From a checkpoint of a small transformer trained on Wikipedia.
Size: 10 layers, width 128, MLP 512 GELU, vocabulary 512, 2.05M parameters.
Architecture: LayerNorm before each block, learned positions.
Training: a variant of Muon for these matrices, 6586 steps.
Each number is 128 + 32 x the weight over the matrix's rms, rounded and kept within 0 to 255. Layers, rows and columns count from 0. Numbers have three digits each.

# layer 5 MLP up, 512x128, rms 0.349, rows 92-146, columns 0-127
147086051085131084119116111136161154052115145148127109124163148121171110155068151104183099128073150147192149085120135087122160141164101123123081126134114167081096137128114069161083151106134109171127160214126072154087185140140090151125122162130147142058185139141163117176177125130147143072134147187114130117164171110135110121130110127116130062163133117055182126092082068130157136139174
133154168100180155087113145104115168104188158174128125107146169120136094125078176109081090149067130145121114129150113128168153148144120121103135121144142125217088128126071106103061074129117084118091063155164076068149147145146112137157095154159131136165126169105160187093179113114119145119170110113075131192147101092144186078150110186116127141128111160142132101153117157085155046152149
117088072136171086141128163051154094125161167121097123167113125121136152099123138180181138095157162114101130112089165094145091114127141125174144165148152126184146101086162106115177088142137167169182134133149069155128133142126113170168085191095197151085130121124108156111125124157120173054072124117165143143153147091191079112128160146102160095074126138139126146054084157060138128139118
173100166107073146103123104145146162171120150141107097100144119177157136066103142113138151136087107137110099164190087086072155128088106138053138143111128138155140177170108079122128091113078103095060143134132140084109183188139103168116109106161147146141143144136102087192159091116123123082137067135098139179150170170101160113139140086092139094077089160199153181135130210121098122126187
174084124085093109112112189099133134136166082083113174143113116165071098097108118142116123094118046070076153102130130118168098062175145191137123089190157138069153118146115090135101076168118168167176163129107170092161129151124107132145154195162148108119138115115116102154127138119172087191114152136145120087099160142151131100082190114080133108135123168092135097149161202082155109132027
080140088098111141099093099132138148136179156101180104143151108162082156085183111148167113081164142176126165126129132109126175067169115166163149129095172118090128129151090143102146125154124046171067140143109197123157079142094120103144095166102149080183122176124129200113096136096112164107133140113068101159058167144192171149118133113132136123140176094198126139149076072135046081110202
118153089096073129164146082112182119144099133146101099134135106109155133153111127106101119171154151116091187160163115087176137111158159105084116122140177119123114071199128033102098097102164179091080133175131104120157178111091121134116160130098101141099133131137123144165118146138148106165115076094121124124104123141124117163170133200121118139123115089117122125098132149139107116171186
165080142148135132167154095124121199086176129143141131146132074160137112139132133143096124123127175134112146158142104119139101155126169161108135156131117078092111098136092030124145165128141091140115093138140120147166104123129130116089175117058164093099101153166095105119101143115121140063153134128171157165143129086140124133094148150115104121109102106157199152135128177124124152147086
189108133118101126092139077101158169172129152110110141097112150103179123132157169101135101220135114100102080202159132154141161143175145154163160103119115114082113138144122125177111087089117134107170148123118093106167061117074116122088125105117093149124132091105126150123130114095138160129121145175065119112038165166127118162139153119110086109156147181134165142090108124120182102180120
147139169107141142112086131072133151162124072170173129055139168210169095119140119120110110127079121114117090109121094155124116126096106141182132129180146082162121130116100093116160127104103138180152112076138061100157098102120116120160071128103096140171100138092124088160141169150148161163156137141109159192159158112154103154082082149091108156123115181103157125107115138087214099138127
137041101134149131146162107134160049132094146069149065105176142142183097188132156123113125182153163100128104093151136147130126101075130107054151077153122112137148097072054181154145166121125102130118151084160078115139137167146147179118132184141128144127101106138063186144183130127153097178119119109100119094065090201081130119121157089138144138169106139158155175100130153111151141150163
129121144077135145110159150047195137122139110136121131159143167135106137107129102161107113152157122160172097129091078083088124092121123133168161182144137145140126102160106103169126117135166120175113117075109134118115116064223090127170140138136088133136129067187169138146146130113092068091167164130195134135186164133201175147094131114094051156128106135121048103105022119131139140113133
112127167121118139143119157112118069151090103098151119079119086140149143139155102112106113148095107057164110134136142143101190074158112157124183094181115132136070136178085140096143096166069150085107115112069072140134113094169131144132158211084106172149113129140141185150067109139125116080104196124070137105170139139104185124101116143126138149190144154172088161188124110128147122142102
147104148111150147166107101076155158046199122102188096176140160120147095156137163138150129074120151167160147111054160091096098101125044165095159125137140164099129218133175130161099156115146133099162107122087149085150138112177083103145116124154079116136072113119166113139144135111148088100168098128150146078131154122147157107130142179098132140149143144132189120143037149142139172140140
142184098067086165120075140150143115116148153101135156050080155145184124125120122134098166093085153171131126173112206061137141102145110134140145152169159170135138127177163125144139176115161092082088173145125163096110149094133140106178167150072209152096150101122078072134098110107117092138108129148178123138117091100149175102129133149102174131141164037135092132086087147152141096196092
159097205126064147099119149135093108107111109174137167148122098138121116146110178067144119077120058142151148149078128130169124111156124100090111153147127103059152159150101103115135079180189141153054092063106159129166042157158086121100200214134143058092087151123119148209146173105156087151098108120107095093165095122149137069211130127109160121073165153183142171129169171098139104097077
139081138155054142114138129116098118137140140121157078139106150158133139148082087109126148117152128142165104083099132089139210109113068120137108124135130102142171098121071065111099187102130122151180167135137123124095161130159090099164081172097175111113114161175127039104127173153169148146146089179150130133132134159159102156100110085164171102076095129100124130125135116181133093136127
157081173052153134127135117142061105144169189191139122112182108144143162092213144113112136152162136070114139104134124118106140088120111126181073154174137111170140159182089103160123089185139057049101108134113104084121108131172127161161117111104161152097146137126145129159069126164107202119103082151127064087142144150118128072164150071195105156161137150123138133144133144097119159109106
124107111042105103108134109109172108127114162140151092117171130122070077128135146064115164080138177051058154146155088145115143096170158199133125043164120063091158162113097126115141134149133147174117115115139157143125162143132185165135164142082149152172109118149060224104133139157096105140108120175088151129107180168137111090088140093099107136135142146203087096085082083150102139104154
178130165081181156123128145134082122169161135189190179074124120120132146100111148115107172127149099160055073136104049177110149169062163198141082133072131107122140168145124144138082083142189108149086065051147122098127082117140172193167121143162126047132168126118151147101120108133204116095128103230093148101145130081157106160117125154086146153117110170118047132156079145160177089146156
216122144090166116153133164148113089132104145199117126112114118170116078110141099116143122135146042142095121150085128095115110120154155171175182056117110129130175111155129079202130121180131155114091147150160102069110139162062112171098135113136118190134112110146185101171150113191150150152133118142172091088125170122127133075083137132124128107160130165141144139156068068127163149099105
133179080127158132120073145162133126136179135156136140163116103180158134131111118114169201160125118093162061129100120071102167120114190162120101162121132105116099133156197130103122142168196135081175097105168104123093112162101198113139141121030068100131085124169103124158079152138159137100112148099180113165137113077154115125170177115056130095070079112135125155143089112133133137125133
143107103123112119115084135129158131105112160119114114112128176140122090101164129089214132114162110173212135145076119081146154070122054144185125162135089096112133124130115185116139218120141106157222084152138118049194092076171096142098143130138100070138170123144146122082123103141110132103137102147107129113129106108143122110115084100120206125109106124062059121173154199105144115146113
104117158144133072118161117130128105135139117102112099110186090104167122153141129136083120132161119126135144187162090110083105070128141154084121154174198141110138117128079152131094104155178139155088111162183139156173097151129153081185124086119156136103154163165085133161103114140106112182177160109133148133149129138107052149057062169105070159137153130147141095053117127095159080115098
142107072098117111100144119138104151156133129064133152147147070129110146144100165082073119156164129145107151183149130095121140143200111120201137044098146119149132206138099117120110165144140128163135096157188111099116107079156106061149194123139125151103073091137150108161072108123121200148169133131146147145151103089119090098111091113117115121144101137091108153158149115100179119113145
144128184136082126135159104081149147128123124142158132158170159088150163143198187127136101126111134201152119135139152076183141111103149158079100102088101065098185109110132117100135089109174148030127125080132096079191153153071156144098158135090112109092172067099185145166106106097148149105128134151115146159115156111126106125102129102154139108116129132096105120114126141103122133124101
129119153121136140177114150178165123104101162106148123192162130136172162097106063142125144151118125065134123153105076111051060151123101130095141131165164140091134169094120136059148173133126067118189117132117083144129096094100134160151093144117130104080149120140140095143049139140143168193109150204046114144153163138114067170174167066142160146138190136120190152093108176097147141161135
114057158088112173075123112129136181155099160135103138119169075104144184070142125078118105112180099136148164133124148105114138165158086076124171154118093158089099137106130149134132159147106208095148126098115095124210136166138073098152086126066169143122116093087151119174160172078144158158094139141155118151099181107107137161098194137133183133140155212159088150123055146111093086143102
166050133056134075166152118136138126134141125126115143101126147149080144106173127085157094030134125165125106147152133095072096110197147058181142077090113123148059159130105096165151155153107079089146072184105115130088114101098148142117079122181100144144132155099125147127160074112225126129108082177155137162138181150103104129105182138163138092160106115149171131173146121094124142129088
155125068114121152163138001115164165109122105098122146117119104126122168100127141087126092143121192118156108179104117169161148121131117156122185120174108096183068147145115093129136154145121153052145179082110088180155144138171108080160141118167185105145132101134150132165146135121128123155146154065131134141057210104175069090119116152091137118131142139158159117098150136155126142192073
134133142055145142135134131137171181080152125097133111143093110127093106089100067056112107100183115134183128147066115066156190128103142181091086123177133118191141132186155149087108143131148133139111129115122127133174180182092207135188147108155163157174145133107164106106137123083151113107126179158131131063134164115132159100151148166151148131111162156140096127123061113108158128154150
136102158167106122147132189100099093125132116143167186132163154119125108148106102154113111095100131111145098060152155163182152163159135093129160104127142163143124151138110186127157088124129078124141129166121205137089140134171162074132065128133068076125105113165181120164150108136091124090066128082119135159096141125140112127128125073207134183140130126117095152062108127150148125154172
125114134143125115113138128116153083135174061224149162124159084133091061168141165097124086106156115199148167144185102140161088123101055096083096186085109075169154099118168118101100142109137142150174055168157092066112113142184105125100128143132118121120077112124123170185160178160214175132144086141133093152112150145089121091154200122153131095144093127142136126077145119102099138162105
112105102112138159159126100129128118180155105102141088108124136104113027195127091123192185144115138113097165158144140082114108166144187167148125104110106098148139136115095141107134166131080120147136106122119109166146165123132099106130088162110121106137113082137078156148152153095156098129119084138160088134170098121138125115151128124103181129138080158117138066116137117139113093216154
140098081121120145115111135105118112122088072108119169111109093180112108125152185149084115159141088091136152141175158138131100104163162122147135151148167166066152118145109135186115078105119123111074148176123132103152129098085109120094097127136177123137164179115126120125131171146129115183042150127161113136149151110144147149153077103135158110092133101119102167120139162089162131166100
117132136138157100049172100097111123169150135146104102135145134232180110132118104096110145089146136057145134145115095121089075100170143118161105083087129130173062160155121187092123189169163133130181091076158156152135120176160136111095189126082116126159135153110128097169116122161132151101148139113167125149122168110064095089164087109100152146113092112138093121108125178118090124125089
180157122135085062130151178134130161100138123062079111138146143119141141119168082159138095179123111213143117167109154108084098106088121131106140084202170159065136128118115153080104162169128150118139122095113156093175134105094122147190135157107129146090150148121183097131123097027137121164157142154100104149216132118163092154145097122091119073157085124128109077091101134088115160145133
105121133091155146077136093137140166114132167059123112145161117146191131109083109112085102159104161143138088035125087136137167112113129118103096142161167127079182135139124088112154141158135136117161098174149176151086139098119159076161138162109168145077147161098102109112098105095129105121163131114070125176105200116105152141187076177140170135099096177134117101130134123123149119052088
104192056207106146179109107129111154255097249189151184106114000089107036114114232118069009035086133147038109086204128123057136112069069156154137116161131149065115110239130194063085130154160109204091115086109111178054108100213185224071094121153156157075188098132111058041077148162098123064134099098103076031173180200171156123105127048177171052197095101175067131228018180060079083105057
109145104096129109146090032124150124123091128072121073101100124132133132151128115140095130087168168149195081127106183133162129106155102101120127112057156144137119161162178112101097105148158109211115124177151132172195128147111132123122131148144131148155143165150106105090119178139129062110158145202144123075130137170155112096149098097128154108120171139189124097134074107162161134115096
204124178073166109155157166105128116136136103162131115140098136177173095117129121080132119132116132145139088130167109129121168153145110117123129121113132191097184115130141143093068190117186176121157140082136102174084106141078139123018131172191157126121169129143108120107104060163147139159139054144126097157137135115174157100136113196141131145147103121133075107137110164168146091108098
143133118141077108123095118136116108088130147101143165128129147130197140078143098132141105113172090125143132076098130122116086084133122141155166138155131084158178142122128186127146083068121089138076174175091163099116117132134122105050104132142184108144146093125185081143198119149149124145100158142115131118129126145135172116166062150130171116175136148136172141105115175152135116140140
099129142089082185080172110087158115146119164084108116107135158140136108165091106129090132165133161075142131116118078139128174160105134158190176158110151098057147134098124132061175130102130121152117159102133129199124129166155070098118166138136100096131128127193100097083114127099116123091125078115145085204136110115134117144163138171153127104151108102099103114147128167064172110155184
201221107090128181123140073145121129128161077099164174095167090148132126114134127081139073151134152099147144167160144107133135125136135133074154082102115168144136088115144134153181113093153102152125190130113117133136106133059120093131086150163082168153130113100114119105166100183095107091101144142096135118164109144171105128131106112127173134131107236110133137127156050127124075138137
117171129169093134109152100148091136144176137159167183093128090172077128098154128126102094165161142160188102168124158074121128188188179118106092135124156108080165138143131111148073141183157096163107132113144139080078153094120130145136102161099132174155106120135116094175121100145139099184174095124141121117127092150137144077093154136147123140141120153129139162063075075138087148085110
123055150100139199132136171155128111139054110109124189095160141118146135218062135052138138148107105151113120080189130081110120097130136100130128057049131100158125099101106109152104180119140208196191138086168138147134124132084124142068107151154140131107149125093107126113157158136142145176188131103094074159152113167136165089153118080074108046133149177152103104091134130104163090129139
117162130145084145141147129131127128085183115094143131097109111178179120122101140151096083154208144136146129132139141161098152172108137114116161153101068156115054114138166163146089134081083130130151083135084133097149125078127203117149104116153125159122128081098174138105146140117132161156164096118136148132125118180090174093109141120093169093162097134141132145135121139146099127098125
167157127189122136117133157123183090132150143061173123167119123128107124100110096124116095116135105186139122108176135128152101149076183140123145124099104131139091146145071125143142117146127115136138102092100147100084152155063140135139105168115165103102146113085116123097172099090175079111183059129172114141118122079168101151097198159154133163121141143112150140179153171143159123084138
066110114144104136159146133141107098135153138154123082127189104074106139073168158132177138151136115161090138138165126105147124140137089146129126115051192118154104133101125110103110133113171144140193169081129153126120155135146154099123189119083158113128080116129115112123078100123159130083100102089172086213108132117156096088121064078154169117168075112138154212192143158145100127151067
122127172061086125119117111130131101139058087107125077141210129127154108105135193099110121096138187148139121194096138214127104156142057097023148173129117105124143116128102184090082093115097099136172166156120215121167153111149166094143135171144112145200128142118124173167101103127136094120127130178142125181073156171126108116135103140108198091149125132132132066053144149079100135182136
186148159081143146169115126124122083135129139170133199152077139105098145191120082140132121200139074136126097080169119137101091167146069089112183096168112164124143093090140191167099095158093135091113134118060123098119119118059133147145138116161170146199118158096133118149142223101089177143177100147111146148098050135082088137092114128161181125139153095133169125169129119116156141104073
121165115123174143146157105102095140101143061151129160070194161150078138130145132074127150070166112076129119153092094136128114136158120155133135111125172148156109149171181098119148158132046161130080124089094135153146126173101082124099144151156131113112121071124109126087088153134120080094129104103150153189153109072101107138099152165144108130117129097122070165167126134129114131129076
115121142150144078119139076126172125108101105108119133157192179122087112156092183092163166126151122130140108122132111111096041183169106098177187105160171100117087114109156074083145122169131151076126163164149082111105151115130123157107129083126129142138119126115115130090131078157181178123166190130105096124087116139189129069155134121181120112095104136127121079134103177088159124152153
157104112192135082106112103133108089134136063127146152096135155117116136145098112100104121073135132100132151114134154166115197179169139137198121113127089144187165169205116134138175122125131108115143113077161134101092169139129151129134166128140108111096130087112104154145154074141153116147059114053161104065159091106168082127084083040080118147116136105153136109110167092101074150143199
155177095138138157133116134119136059142107130093174140119120115164146141114095111170134132085143065137174121165027121115132121088205187184097157178134142174139089115084127121117169064172146187110201174149095144139105089087098037087091108182105126112141141085127108162120124081126162132158156139168113144095156153189179138081135130155110159113127101166106060124086138117090163072116142
# layer 5 MLP down (transposed), 512x128, rms 0.13, rows 92-145, columns 0-127
174115150106143110181121067125122141118130075166145166133086135103102035102077131146140140105127136145125095167142089151137151142210092115106128139089145110115147101110158151150155144130125146192125118068192143166113169202153148056122213168126087150120059103129064170077092122149093150161064105152144120065139168124147123159157077110112137127087133144117130093133102124161148066132217
161104156109193146139142175185108107131122124093165153099170107063068148114128160161149143124089062107121123083156128165125202116131159087139146061219114157152205169135121152137147186090100147160127060195082153142152165118099069103094172177138161126148141112070176110127140091104096127080170153117149132168070089122169113166127063118101130101042149134131147106130090076141133108086076
164116141122040149153184096146172115120130165114152080122048135095096143133140158129088131133125103170133113100121140121162132178125090176136106097112191126067171155166130193076129150142079123069099195116103098141200099137102185168077180142151108102144123157142122119159090047113119087137135085124113153164134077172068162130125130169096169081151144140106152120115079120176116117159143
081123140134174094157124143147129099139130114118143129198059141137079132173108152119111093139149154085157177184127099074129141154122090080127131079160101151141126123136147098115137087153151151103110135118143157167121085179131060099105182102145152123129139075154131105166059088117128154143144100143168197108130149111185097135140123177131119196101160089137070143104114076147144142096129
121106145083097111115123146096156114181157128082142130132136174091113134192159184114093168087115150158138154114170123113085127105104158122122142128120178129175066045127164076057145209148085144123147108138088138095171097142125113106141193112096169053164179179050120151066146124180146141081128147155106128144123142146102146122093089142140115141054118131132147142154144106153100131153131
139152119092126137171177080093150114040108168174094111178097099129177078151141078105182134177138076126157144124184125135169091135148101094101148158156150101113149091163097121092131128176048152154165125082152116105067099202068123096073109184115127136071137122145099152148124170141126089200114105090126159146128120104139143139128094159134091129158156176129117161095175103134123087131160
137128139141159140098101145130094163121139125139152203148119119185169148147063112128156159147142095167177145110102158135066197095073098113104115163140141112138156105137129174108155132142164115117122123138157159131112121168122111119128109105120147127115080122151141074099121092114175124092129136138129111085134103138122107101127155121037121108172112134127122166108130145093135130096121
115171125149077166136126142180101128084164141065138198116129131116147130147151117148161198128108114103076103108135168137105150131087113122103094126154118138098110132140161080166095133095121143145092147148132117063085154094120098135127110169145118146125123088161124157155149122112147106169097137158132101133191138120140133131107128123091181119138125159189134146145126092141096091114052
142157118088117062118174132170184134109150110060165152194145128121113134071144199197187192071122166151094102099136157104133098127069135136072126160140100179104094114112125158132088097111132167144120105096154084141123174101208121113162030108113182105103057142117140099101101136154121134156112084133113150107125133112115153125138132170133121109132123148109095089163127160123222167105131
149140111114145131133167097078153153159093169086189126076142135090103092065169065186149111044067132098178141105137103125170138223136133115169096125131110142121146162110130145135162103190083144133096161130118147068142079106117083105123125119165093141116136154150136083193142126105109152147163117130168148088198165134144095116099108108096171107106175124130097114099162068134191174131084
122133099094095147154135160102138132145093043145184101139193090129098140155048110143141103143181123102077115117144112122116185103124156148082060137140119158105123153178165088138142128128152165150117088111054116146102116127183178101186163124164102111126113127087162138121168087108126114135108137120161140140110091107136122113151071094159133170123134100152063191128119176149110221086164
127134147121144152104119070096159156150120068106075136170097129109080060089128125087188109149110188158162158127213183159149089095091161125167158169130172161096128151100115142099133077135100133154066147135157183115111128133156112211161100123077155106104114110100106138140106144217121102090124131174143122124118127148076148180098065071167086127089142169097160179116043075156164102164138
154136087137111106136091187172154134177084120110154103154158093151112100127075183112127134213129174121099138097092098097101150133117145187142133142093162135083145114113157145091091163126168169106085118075134127186136127112092151112111142129168132115165135156076157146088154145047131119146172167141091126133096103120094174096093109151098152144028122111064187184121115174130117148112124
088110189102160111088106067081064144150133092136128105122140122070134133098135162125147116142137143085134192164183154198175181173171101131115144122087151102094106124172113124144205193155082127135113095132190132179081107138116140158132143176139091111081101163097126094054107161154120132162105106117116127105181152147113123135080103090126140123115100088109091127143148167138124108163126
091076093131162085110131144161126119094149135088082154123116149134111152129127142113106080106082042092093154106152156182122133190145130117161148140135087122117108105153140172148175134108081166095099119072154095125131134131150109160120139149120123147095099131166081113188148157124130154144101092101102114125169156148154124119129159101100191148187149189155155134135150123105126136142043
095175159129116146037160108102121132150184134095049125138108177165102176158051155057135114139101082126066130137139174146104156129039134114140201072161192065100137156167122159127146172123087150078060117100064160171092136184130123074141116073132201134159199142115126087074105181146081061099172140150177038143165150101111176080086093183184115134127158102174144146191104134136146140134146
157142199076152116165155123135105181073179121137061133108095167122126128134091163111120129107139158160102136073132160132143096117159147115147143125093142125167092093105108091066153107076090120147114089135093100177109126098139130109117147138076111147135145137086147132155113142144113115079126118169145119156109132117115139124155132220124105193184115133144122127167144138137129165061129
185095148105144159062154132127084135091177085067122089067177090090113150175091095080144178149107119155120094158063112102136110071129150144153143080150118148196147150150175164175110186183125166127051105116162062153107159122124081116136160153107169187103123101161138113134072112128097180126099101118122135112153091140106124114174157132124144062116102108160085150191188100098130160212136
096124179164150114137139151161093121136179098128111143110096162120096093145143162067087173153182151125156086089133076170171070139124141132077163126161178095081084162124087080153109099135187170134129062105101149153181139167147199084176086153139146161152119090119131204141101107149114074138118136180140054095137150165102113117154166140137072073167101081148071124111154107122104132123127
068151120136083148082128159122154115124118134156047105175171100074095234065167060125116122161084115183112126139123088126139169161210080138126095133144101183101152152227117095147093164162151178110095167200138168119088126117079158148190145134153101134121140111082126121159065129099171074168113125125132080119143137063137084151111097136104094189112149048137086174163201082147118106153113
048105153067153132140108115124110132123149131160098098185128118146173126134117163143103140047134159143150033134168105129108101086123077106125149162210154115096127177126122155155142119156148175127142132128115144161135159133121181117112105156058120072097114123168143126087099114108175162108182145125141143115129085090097125143145105131167086153141086110144182132086130159161135114102113
110109158116138145196103145124096110074126098127147115080122160149139092139110177083146092170119119145149147160123109193129183043102109047070147116110216125155125116126071104115176228107128108181114124215176144142118163169104147082141168091094109187135141124161133150087098148091109150097100098159084179103149099121169107154118113047079142149103174136089190106120084149110135125109172
119134139081179149122141135086130147102069102160112132091144163093085118132135113176126117162165138192156118082133143183103122106073185128133127134096114116130081112111101123104071114111156191075175201150110091128169099136071026085139158056167140104103118176171173132154169033147124174090140160131098132044146116113122169135116145152114188117170137146149122077133144142113142196165104
136116112153161107225160165133084093135127122125132216075140161093059091141118130084111203128141126084069070127157119152097090130116102128153109103187105084124073109121132162063142113091134115151104168093091111129123116085193142115093134117145153138130134119141172111105139106141091123169092197146115124111126098158114090168152093161181131198134181133165141108130189104135193124114140
114132084134186096142087116124125168151168115159111117132157126155133120118150166160077113105113125115120195139102149150132128092103174116111167096100166138140045142070156141141080119105096128148151149112141142121153127078120144166123163132123166119140133139133154156179122098103120107103147134089138170171119105144146112162105132120087154078127148064125151125158080116152096081150101
117104121169149113093156114131060136173152107157143082176120128207124123129105123163147092087104196097130144174122099147095107067160069106094165115112101134149051154159173124173094090120122133132123171124077162156140127055173127083186113109118219125146161082081097116123117101110114196135082131102111111078129184107129104107163124166123104135102162175136149110109126131176152184155137
127110151119127101124100122140140143109128141160059150118132104154081112163135158149115183177109062213138103136143154061139163113083125164175111110143128134121111094138132176073146229135121128094106129134189134086107093117134099113130081115136115110113158111095112157091130168207100155164129036120085143129087084038157110178134116181211124182150073181084087106138161155150065169148135
074138054080165132143152085093068115150123099167144129117073088142106106092104161147136141056146093101125129134099131156065108153124082135102127100178099175111185112126159172133129111136160107178139154130133166097179099164166190088093192114110159108121149167067080143134130132066134169183110158161135150075116109118136178169193133185091116110117107107140158046193140104146162110179168
116066154155067105154116120131103114131087122162106112144061102149141100110143079177121135100154092159134155116154161103092121111085138126147117110158151120165139115126079141127191149106155096050076180113144111150143121185148164130124090103119164128124111173167120134141125082139163154175142144131151027158107140156109161123129134186146137112111043105156128120146091199132134155136098
115086172160149123103162083105074161105164146191166079128069113125093121146138119126153139138169078092083107144139140142134137139150149137137101140157139110063139134093091143143151118073092175056085137144083100136137180139102155130083130179086140152134157168093107081103128181195126093118167117077152156145081128122128142152114177115216142120104116163120096127148179143156158129078098
054129129108137205159163096138199145080091104143114162080120101062170090112172072118153107175147138154182164121132047141147148113154101115122132121122099135164131139141098130166126144147112135056185147078150091176169129117095124084112104109129166094091118144126176165158162083129217160080151159126127087160138159124163119108150161074140123078123202128158136076036090159122092116094111
176154070137130119157148110146170142093130101135120132091121153138092145118080135121098173134124044072157161133109095141158132142091087110145073163183136134102137092136144116081109069130096118099166179133139122155123161200116126140153147119130159136137104130132182146109118107157119110139080161106112144163163154163054141192118133130073083129129098115166094115164185074152149067080183
147168123106140107120158176134161188076105163066115095132148183187088169114100158167124134134116123071094072128143126207105127122149049136094136084131164118140102136107187123088127119122083149154172164040070097163182168176085079081148111097155162125122142106171149087087089183101118114153147141146140147117125105150157177092117131101091117129110133092162192207096078122130167079142158
067136155147106119118141103136086138156111150130112110143167097085107193121136144132155177156121097113147108123130122173063137097099103126089117131152135097148178107068121060143124110118149141057072120167122100136164118137125155168167123123130100167163103138154146128098174135095133137122119153054142134105127139126112158096057156131157152143169106127189120148132163144117178120141130
115077155160160084146137105171142149131140115162119144115117122145148127085092078076106178161059085131169148143150134106134122117085095091098121110100105122143175149132133116186147120099064134157155064135160131134141174140140142125140175091103143124109120169108079164132133157093134113146101130169120099134164111103162107121158120137109159157165145145119136087102144092130094173115141
163097101144134115149138167137176179006123101108096147120172127113108154181145134105127124154111093132087149152116125085088067124140129078168145096183096075168137181124114064126153103113132196126049105174116146102084162116113132106145079115091166201144115043156140158151169108100123156125103150149147166191120118121118138165124187146146081122097138126114134123139177138107147120079152
143149094098162134081168112123120133123140185165081168141146123080162157127115141176085113152132144147107145084195108142096147069134163159117099149163104095101146136079190161148166094131059127075130097150110144136129096127115122157120139137148074143176159129094150173177090149106085140135177106119112126108110168113087098118147129130082117130079126187128043211076095190147116123106113
165084083106107098074129168094150134137187135100158095124144109169109100146136158082181102156117114145140150129128143088139208150139129113135117070085136150147128124142118153102128144085140088101107114145135103087124129100165094135107180117134128120114173118092081079143171114163174133151110112094165158120124097083103138189106208140174108036134150155110203155174063099123156166148107
137117086221157124181118106109085139255108133116093100133063127086153115089114188102080090154047164113124157102142111139161163050118139106111144081117129159065162097111127124080098138113143114130128128117095103119080121132117150178077108127179159174145158116131122123118111138105091118138149121164130087111128137187187141118130122109149150115115147130169096122164078151152119097131182
118096109130153104138138142149174091141155145165140148120113118118157185130126117155127182104124106139115228125136161084105139092138126121119163120146140101089140154101116062129094172101133139093182101076163116066137125113057094136119157110167179122166147159066140122082146084100147157167155152126120108131096101105077146113123134087129108077197123127194144133129138101127122142154127
094125165133075180070100167105133107139158173123181099152075101072114171092176127137168125148105168076123137164075106142123111114202132157154074142152067124098136154164129120112144103088109105162059094091137145129069115169162116143060183084185107158179142150096153108175077107148095122177075163123100152087152106118120104158170115091130140175181208107110172137146140059163093134119133
098130114153124140086129126188168128119110102119163128118160159133091134154134117140147136146082146123132148099099120085122111146145111130100076155102154141100072098121095099071160236141148157186176123145150126126136145095097183072156118145127117094112130112126076130097136149114161100149116156179100132100147114138093093181080131136169079146174116139135144117121121129169081129173093
118094130153141135064125168092093157100162163158055127126089104153163190139130084117089100130120127084070104149115144201123150172128103144212108164141121078109150147135109158147114117127141079157158131087107101092084176109117129159124130080149095125147204104159089085092163199147118100150125101088205112171066090150135133166143096152209055134186163102126159110118117154111132116131105
107133127144023074092124123101096119161033219076194078085147134177160147095116126153149119169158064158148134170126103124114093109130160152159049161146149140084142162107161090131101165136101075105112124094135163165054114135179143156108162069147090156088132077155106131133086120130122110121145203111165163178169136112123141095133150152132127123080107114186182098155145157101082149157177
069120108144126067099118134121130140064071056091136109113123130143073116117112144148134161092128168126157090136161122156156112118174135115202142111096095114108105167114134166140186146084118140160123149157087121117088142140105122168113181115145140109096139119095126135137102122121112176139136135084150193144115112158109113123171195113144145110074104139143155148168182118117111174164097
069144195161104129186098089163154091155081092168117168095071161111135098124137195132135099060133119118119201081117090201134120147099146128122134087070157105105067109204187132154116182148103127090126150110145112081124123085131038139071139096125089140063125159193141148185126127176175167171110151181117080096201192091223051177117112125136148108134090176100111110140127130132128096172079
121095113148137130117147135130173149178118154136122131115116106103114168173135093101131163105125113205127134163150178085106133080159094137119090145112156145102113148122125112139112151129162081118155117155152155132090115170101079116122142126116121119157095127140086168136105166121149136113068156098114137108085122083136119128150130118128144132184094070103158123166120141092126148174117
140095071144065126009105122140083156104116162124132133135130141108120129136148174140138124137099113105148170127100162104116145147134113118149085123133125103109130123130119144111100143145104145123098196062159118145147119083148178156083123117150090190110129141146109115120119089140104158147065124162127165119127174144120120141168161119120071101159168200163133171123136104123123157137127
145080119074147090120144179157153173091124154132113077096149117096103078139173121095167132170102126140165093107146162142166079138077131084187146161176091115163127134105113138173126168118119125065116087135120125086189125106132199164125138125142157073133210126115149123133058066112112141099085114121116130139106189163190144140135209151151109163136130113092112092084143066186098141123115
096140090169101176116098048067126116162107083096141081161126130123150124139142142165090143179167161144071163152075153161161127120106151135153104183088134120111124090068116126180082076118145155214129192139156117155141168039131111180133127167155126077132135164102194130114113108117108090092139162108160081109140115066159145091115172156102145120073165166085191164104135093122099123164128
147126102099067152131146104133117121149140127161053080149086095180132143130128134164104181128133133178133083102129179184116175079119155115153152128065076122114138149147091081059158131165157103132164093163189153143100135115093168092123134115112127134116136148151162166150115069133141174141108113166094076127148116045147116119152194085126151138164198184136122151119096164059106107063085
122164194121157100138119120175117089168095134054137087151136122119145159063086176113136166102114131158135215104170149176167154145143105070153081095069101118160198159109135092125093178172154139151066129161138128185089098162117028168108150111075125162137112101114159098136148172105096127135114149114087107185108116083145090099151086144176099134124114158150144150088101113050106104178192
146103068190096126141126145138116139122128132128167128087131111113115139101157138126121096086118139159111199124100098080120141152096177098132129151077124163110143127128162138156175215163103089167099062094086138115105107145192070152121150118109134073114108160178134159143168146090101064114150174169120153097102083138161162137094116160096149178182172138090136157158122090093098146087075
158211123128132099104156072139107140082109082137141104153180088156153128095165139154138109119192146179208125111054096112107151120138134107156148186125108112127161100071143210145112119139150128072116138161177122139120139104162120079113139154129151110111174118172131143040147155147131119138128140159097112128102132126102130127162112095117165120088115072076115072128206103116074144103122